Weights of a small GPT-style language model, trained from scratch on English Wikipedia.
Size: 8 layers, width 768, 12 heads of 64, MLP 3072 tanh GELU, vocabulary 8192, 63.8M parameters.
Architecture: LayerNorm before each block, tied embeddings.
Training: a variant of Adam for these matrices, 907M tokens.
Each number is 500 + 40 x the weight over its row's rms, rounded and kept within 0 to 999. Layers, rows and columns count from 0. Numbers have three digits each. The size before them is the row's rms in percent of the matrix's.

# layer 5 MLP down (transposed), 3072x768, rms 0.0355, rows 1189-1205, columns 192-383
111:505504534531492499510488514512429503482564541393465473485510531522457502460452498494504501476526506548474492439475516524534562458515474477431503468540468500506506441553451558482550473511473454551444540493452505477510476461530499441454474521526543488490480448484510450466581464481504441524484556440490506542475450521507512501540562480540546456503550482509420424463508559530511533467486483491520488438449478504505493581479535527482414504512516520435532493506453548431525478496486456539476486534510537540579399442583512512492555520558517468522549453429498537475490457445459481531
097:537473500517530504452555414471502466445481418489487534501523516528517525467504521571512523548569561545467537445522523494527487466481510553460521485518510495542478467542552447541456523469465561446406575506467491494558546534466509495466494515507567551552519527464513481466514441467511542516423479487494518525502499534531473520463497484493590487503538515570471510489524446477544576502610503520477534539551570462433456439520544475528541529546489512498562463458543551464494531444499432468470487400473505534478548512511533500456540487442503470506502494501501526514512509498461495514
090:533527472545473501479525410494451482453529471520513517450499473478519508528451455439521561499512452507486494508560449537540531528490460509451551516462504477462474515491525442532449551620519550541528516536489483466479497497515528533485460445500488499544446562465524498585503556492533465492501501444529504490440486456538415445453541535537533505482512494557542563521475582547468509442479463480449499535520479582527498467480545517569524458534491416412465525576547477578575458515518509530484493532608459514490564481481521559564494512485477398536523482494487501503417503447525416462
104:465537495483496464443456564531512482492490494516502462527452484505528454473533433528479527527460499539521523497506518497434486513562531463516550448538419531448457459530510423387564371497563491474448458507503435486457498554491496451479489479555536493485558534491512504481511535509419464494481535474491536560448491501499509500454449470563492536466513470435510510593525484555520447486566479538479526447525500470556480526472519438485481534566471546461485534492597513507633522515414552429483498525525491535518487482533517467504593546540504581519534484462494526495458495499523507488
098:508477444513525521466470494513505567458548482501598466551546476575485461480528445531511530444526509431543474433512537607462579444508472538584501499525427423446520516474503486419578465476538535491517497466423490463500611518529554503374508543516445548453538499542505500495503458532490502502542512445518423498528488528488507458394529511389505501569500492446492505463540411491499562542453498483547431441582529482515506448497467461555514483427560519530540506508537572515584490486562479497404491502516508545507514491499488430519549450545477477455537506556583552584497553469461443500
092:532476444489521558477533462512464491500478524499486553508478498530512534552506544570463491496548476525485484558524542538500423587470488541430567465509538510592450536427519424525505545501519365545439463447450493516491533406502531496520464474510483489500504491465527520538470471491507542482523533556463431527467550454490489511487518469473502494463515475464478559466499419509480469556553499464535443487514514460475516491448507492491536525452496452534539490539496529494522468509420549541491510494525513445490497509471454457540510468538488535537515560566570550513586486500500491474
090:452450519437452502525507527470540522469548541467468534516466514495504458483487496483465565507537524447480492465466521518550518512446492514524462498459469490496472532484492540456488509520496999441514538521469488491519533481448589472509487471479486535578474531520537521530489441489514505509451569459493554581482558452556516499576508586461550531567494503564503560503455489497453506491478483489465508563604507516500507444512492500509506566505476508512518497496502486480539493504441501542478499486555463504475461486528518504498538516459419484544471466504540527463486481474476498517
103:520519546531499515529587436480479443522471523526499459533512483444519506496510535471477490536488471516489409504567552465439588437475473510601584565499503502558460433545455496568479525494519357522530499479425478499465498572541464442491542460475457439533520447585493537496488563458471434450488476513491527447529470507522510527535551465498443483526523505440497461557493531514513511527458493483467488514558538492480463482492438537476522482520434534439433492528482482521508574495493555472437432442521513498465519484440536464450531452506432514512453514534537402505491433572558483525
107:459511473481530506510448530488505525515564479496478541551492521535544508526474404522541461435555433536557456524471439524504522441497530534486513486517563583430490499477487519528532542490461501504538483471493457514544461566493495546511465383569431499415485492499492445523535490509542494422527455499482367530428490543426545493484506480498561537486509484519418448544498510493487500484566458498477430500429515414473506502562527532449514526372486541493517540549478498536467538527468556461483567506483503449485471552408525480559489507471517448481515453512466509549451472514463524542
098:541536471442536501500470474544454528464504487427538544471510552508528469502479469529483485478468565504515499483449544529503505527418496589552518539529509534506516537499483552499484569555488636525568489508542527495508453529437454422526467496496457450523432526522523500495530457467480484568533540466517486572461544508458507423488470570524465526552539466504503522570420557445515429527509483422507542427507480466567582480476480539519482469519628508537529503502505464525520553492552475478549569478569508547523526412501465568456565514521411491462514507518454503593531474454524507498
093:457436489541499547508515458477496447487516488501429497544560489496555527494516515506440499495515519510470542494512461524499478423507472577537499562483537452457505499520501458513458503530411486483503412547485541475505485459564462497440457469553478472526555558541537493439530581517499472461453516514548504460528514478570433540525499426506471469532548461499469547569506546509457493467518530443437523506476443527497490556392474490518531478526503544545506506467525501539455557518551564464518561467398462531436421512481507493419538554567516480528508510491533439493556530492511449552
106:524500505498489456490470460463489509515475421503512500416502478501469533439514585398519526538488514467477486539483521486510478470501436551430544523526492551494499451519546503449458505493515552552507551530554499531431504524609442448461589479431548449536497518461524567534540486522518514508478526484550522433466533444519520479462484482534526535494472481491489463522491533516500502455515506490568476458437465514521576513565565473495472544467475541497558517533505471443473578548522563517530529425518525463507444471422523512541512422472540514435508462536475537524508458393509516535
095:511462467507504481534496441484504519568523512455474498457411514455484528582410505461532522485544530557517468507495486413476489558524464510524499541611463576497506487480497509469486518527500723499471579470546519442436537492493579536415512448499516438503530511515461462510502513508485459532482490490439486522524494545571488486486527565457444544475506460498499548487500513479533586589539525473509505506527525565460463517468464476505505516496474467479483500455446518498469529529509547476597466438496584470492504567479563465514434505451513432428398517564461481465505490552491483509
095:592553485589511470538446569518588507534513524469571510525498511551453456454526479446573507424540486481504489582525495521554506489478465469522486592505524507480480506549458532546511482426496474512526529545493496587582481512553502498488530473521476470496565521540538518457522519525522536488491519505459501592503504450514480551553457522541499530498465517415459523491503433504473473484524513491459572496474428477511502545499498540439473547512484556514471437505540559481516542549566522524478511491454421455541509520506508444533538513523575493445536480510527469458490429520560504481
095:531476533455492527503531457415497551466518532516532546523493529454474430491486482496485502479462469535510468494467436472547470530464553535516558579485501534479521513563493482514484424551400375583471558538446504548480589423424491571489494535436514458533490444560546506458433530383579532546547545521484522490505482461498506552431509446514518488466547510456407498480557452544498388530426431530486529508465474507536582505457469482481451421529471526584516477469518474535516556525544502522389541472498544505492550511433460489444545521548527541485421610512546449468464462508458546522
110:507474536466457492541528480532508521571547544560525443478465579546517517503507449584485490551487433526561522519522512576463482492475501475530420482481520529506496482531515446511487516488475460515444500531420431557475532490502541457543473541507531482490499537496522503432490536517421485515496513493505492521472488533537516507505531465485524519578513536499538522553499536506496490519498533450510450499520483453447488571493494485527485478564492585544524472510521469477483495515559486453534586451463501502505479492432481471466457489515476602478496530453526487508453465509463548488
099:453463557442485402415461538475552473432513514542459500518544461552460422511510509490481460523515529506516510438469466439438516517447481502533558487499468530447487496442495550461505525531580605527466511534530569486459449515497535466533553478599464449487421507503519528508504450498480454473481505443533533557428453513546517476435487537507503526503526484422474555481556433512478474455469487501495473521481515459413493444568454459458536557485468541514528515458481552516539507452467487573487449447534588483533534470501443468554470533497496463496529492524527506514515523460479522488
# layer 5 MLP up, 3072x768, rms 0.0382, rows 1190-1206, columns 192-383
091:506450540460551459474510441441446524488522525473582461536445507596526566502495463548544418499526498489507497480484487497566486469561480492497486494438450523571516489424453514519481484511477502496505489441449525462463558495487445474496486458538602500562506594521546535546503438571529461544474455581558461545473557496444475500439523480463505577528443531493543503432491458562510452498461432485449462471464414542472539469505522475439546463470536507491511430484554465523484467504439561498494492471429510513431413524485542508464451536525575444404513485464484536465534547527492526524
093:447536517448537496459474531495521495507518512431498499492514500536483504455578534495445481507499528460494569496457562428545531540490487538514463502553493503463508542430509546462496452442546485477495451523484464487516426488526551544472498493498487521480498503497516467468523535528485518486498447526487506489522552583433505569525485474478462489549532466462484456503556493476498540522442498498559525500537554428493578537466463457443595544533486485509518487479524480460492584514471543446515518498404547448541459516561483454516486517465547533446480507503486516532525470487465546545
103:584526428573501522498450511458439496503482499500494517403587502468505432509477551469518490541506569513508504460457455518551434542439553394515513440521471500423534493443451508549471454537454464507482465480416525482491522423557534523501500428509472492511511547556502511522448484464497484496465515498463518534439562557567499503507501500449485499443503535440477469494459479489468583514477468470477414508549521462559504430446430571536535458486481526539529437527446529550539455472483421515499502459456532573547540529467518497485492473508532482522461511518468577530455485481543496554
096:496508573465523479570455531489495526500525473493507545504587498498596541532471465544549539479593517541574525498559583579508487509455501489457539474512494491562511463487519460587554590513496490504577483450507453491502406513500476513489600489401507483425442433512474494511588509564490498535460459449421514449499517506512414528515434518515460509429542452419593550508510428493552471543435510469520457560452478482498561465550550521489519530484468454455543499487475509540552503529434529495489480518459457531487419471503548510527477450515530471473545465493466580533462445532514589457
091:517529524511512527486585532429498515525510532436470484470506571486477519479483490510572557502485422555504493531475430443452541530495528522516513533486503534556454488553440500467489535557561486505543519535463537451486478503623478547505544463491517534515500494491439470491458510454562481517497425489599482507523493518432496452506470555529487441525479489454465516588428630428485492456479442532444531511513469502471484486500472567498475485470490561526475509463422484543436469542428515457476481456521485511512487504461498479521519527577494473493489493541465507494499496497530517521
103:528420497537551513464487484447546541516492451516467530466497514527480504493497555549553435500435473527509496518470462465484493478514546468495513493548470463522524478449453496480554526482605516525523497528531448453489534467528535516433542536533599551422544501509545466514488459477511500460451475506460548507530543577537478481490506513514503516466497521418526506461504619500550453470504485450451493482450503502473489504502522500500431497541647451453509392526448520552506468546483466550475542521568601471492505505440513535492488498533569469469473505541440487507533483543438479503
096:400533501519501587418423544453512558514519459489532393497491495545527471520470487500522501448570498533492487467510436457435550475504535527607467472559495440540522503469458422507492487493562456475535497516559501511501500497495507481425463498424480535434530486521534568509545443469436511522517511513495530500485545546506503478539459475482497473496598565505477433415518482537426508450487429495514515453544563559517487476513540463486463495517521455529484452486397486533464501464461502535541442493475570515498450419407517532525489548445437501466561488421480494468528567443521509501
108:506472485478509531472416555504501521553463560467493467441387551524482511525517485494526554513502499504472491503455592448468497509452519486500517485479479563553466532469464467481507540536470478446527434519522489447559424507466532561529472496468503444471475537522512527513487477461476489584506502491539419424416498568457431578480500526398466502507515498467508446547536475538463538481502470515460499507536439456479429473538502553477511532558449538497524535519492495563523490586494487520513457555522561520481591491576591551507554517490535491530523486559473522512495452498483576482
099:511491513558520510462511534510527503438496456518448534518553472412519532524482469508486461451549521515514481542497479510509493481437483543487479442558506410493495450566552515528488442492508480564529478471538469572419511545432538482535526469453481481505455510483506472545532487387463498473506526536453496493488531500478455613465563421444451451442493498494507547525510487469511487438483449548499553484500523466524440491547445509473550489497467535493489544525536519585513478521454488527497576449435550564474459523494507485516495503532478451481480512500521488453481459502464542465
090:464560488495585470503492437513508428483483446510522513456485394536536457453546480509413416449522459482529454483550497488511459479550526522486473511517481476523540462529501489542545533488611481533551464490573514491476485527489476469464532488462518455571599422545491519523517454457511524484459419473524411470533537469506544524496558481459508525499573491528552525497482408542517585446524467572545501474552540391549478491547513510519512446528424449557491423502479437466501553559480514498444410519517540475486527435522573530573466477538558530540567525444507513473486528513527553435
102:508470552491468615538495511502441481454480496562514494512507517506462518420549545418479448478427622552463515476498522471480505496457520530647508522486493530496535515463460505549478512524397472505466493420508496510466501464511468502559463470537534513542481528441494565474523433526431486467487445425497564543536509505465538548513589429492511533509474439515493563551504511432508510496465491534562584496514548423517500469520510466498483527481456513438491461516477506483521489473528576462411493523464518467482522527464567567494523515622487503524452530474487463487505455518497507456
099:454528496444520533497498527455507538487443508497535579461465545504513451470414517435525402535443555516492502555561522513496470481478518559549487461470553504511483482481438522480487438533447496496507505486533442554487411526491507505466549436506491576492555486505498520484556470373534506460495492476550527570528501561488445527529508496509505546452513507553565547532459511485521467449531448488495572493483534493534510461512542500526449480455585539468522470470495462472487458480479457534441452520514474577399455422534483492523518573455538490462467496402563529518419533522502544475
093:581512526403502534536501461473472583424494530458531485527629481474515506505484564487478521494517533530505491428568522519465440549493534484547480477460466510475485473518573532546510538462436504496566496463528452499503552548475501429470504459499477553444499543454500480424493505491527569499398431467509511513526547484483500523476502427423612488559542512444509476542426523528480524540520493492485475569538522473533463395505578465561511471586494427563536449449487513509441518464521540500478454492492519430507496568545561480484503504493531496499525438556549485502458517432465457537
090:510470487497410508452556432467542442436453496448562505491494528438466501505489503528387489504515521512499523448569471498513522547505528507450500520462498467519518470600511507569476501498566466467473513516504544486534461529460540547486503491561470439530524475452514527537400448444417465533485505522492519460515479483495464557471479546445541450501490460479461460533517477430514454437513555557444518606507458402459484468567520490570407500405522555501478504481531496482492511469536559564520516534478444471459510460489525447547480493510420508528516498520462527462486458575550467534
102:550563494484533577380509506489445582539508599469473559498529564548471434473531483537463487444511512597488503478580518540490509575537417491528525481530469491568432512508511489472426520590526466496535587467525514520567514528452505451529495475494473481538495465468523525486510460504519492472549551473589437415461491520477480517499389456457493464502513520509495512538468558480497555453551413497495500504559517495488437475609543517494558538518475495509457480525496551491515494581557478514470499471504480452473516455521517499534521490519472475491492533530457476439483521481599502401
103:449560438489462534486464576526520466513486518516494452455581439506495468542467531510531477463583520574469527481541555448400489454483507541517476440527512540454574448488522549483562448542467466531529449528523463562451462496536488524547440396563505531496485422487506500553509493502588500534473494498467505480558541590454530481387474486489479501513508498504513473584535416468461574487503459436519484525564435504454527429480550498505507488517482501476530514467485510465517506436464450512538574521478493538506469481519480541560480499555523574399453533444532525466513474500505524507
102:518513473520488542502428519491458492512520407518429518453451401554523501616467554547564457481507492540524505529494504570476496537441490495468523516500516490524453399547460544507497527522546502511535456468400505458485524473495549545489438456511480560564525474505417516504483474499491422536524506505472489584538525517522518492492465408418475564504598490476528504477491583517430544510491533520514495514518465469483503478479479494488515514552483474488505475486553509482506531501496506511544464515428501527497506511491512498451475440419473551550502504474473550466500542531514542428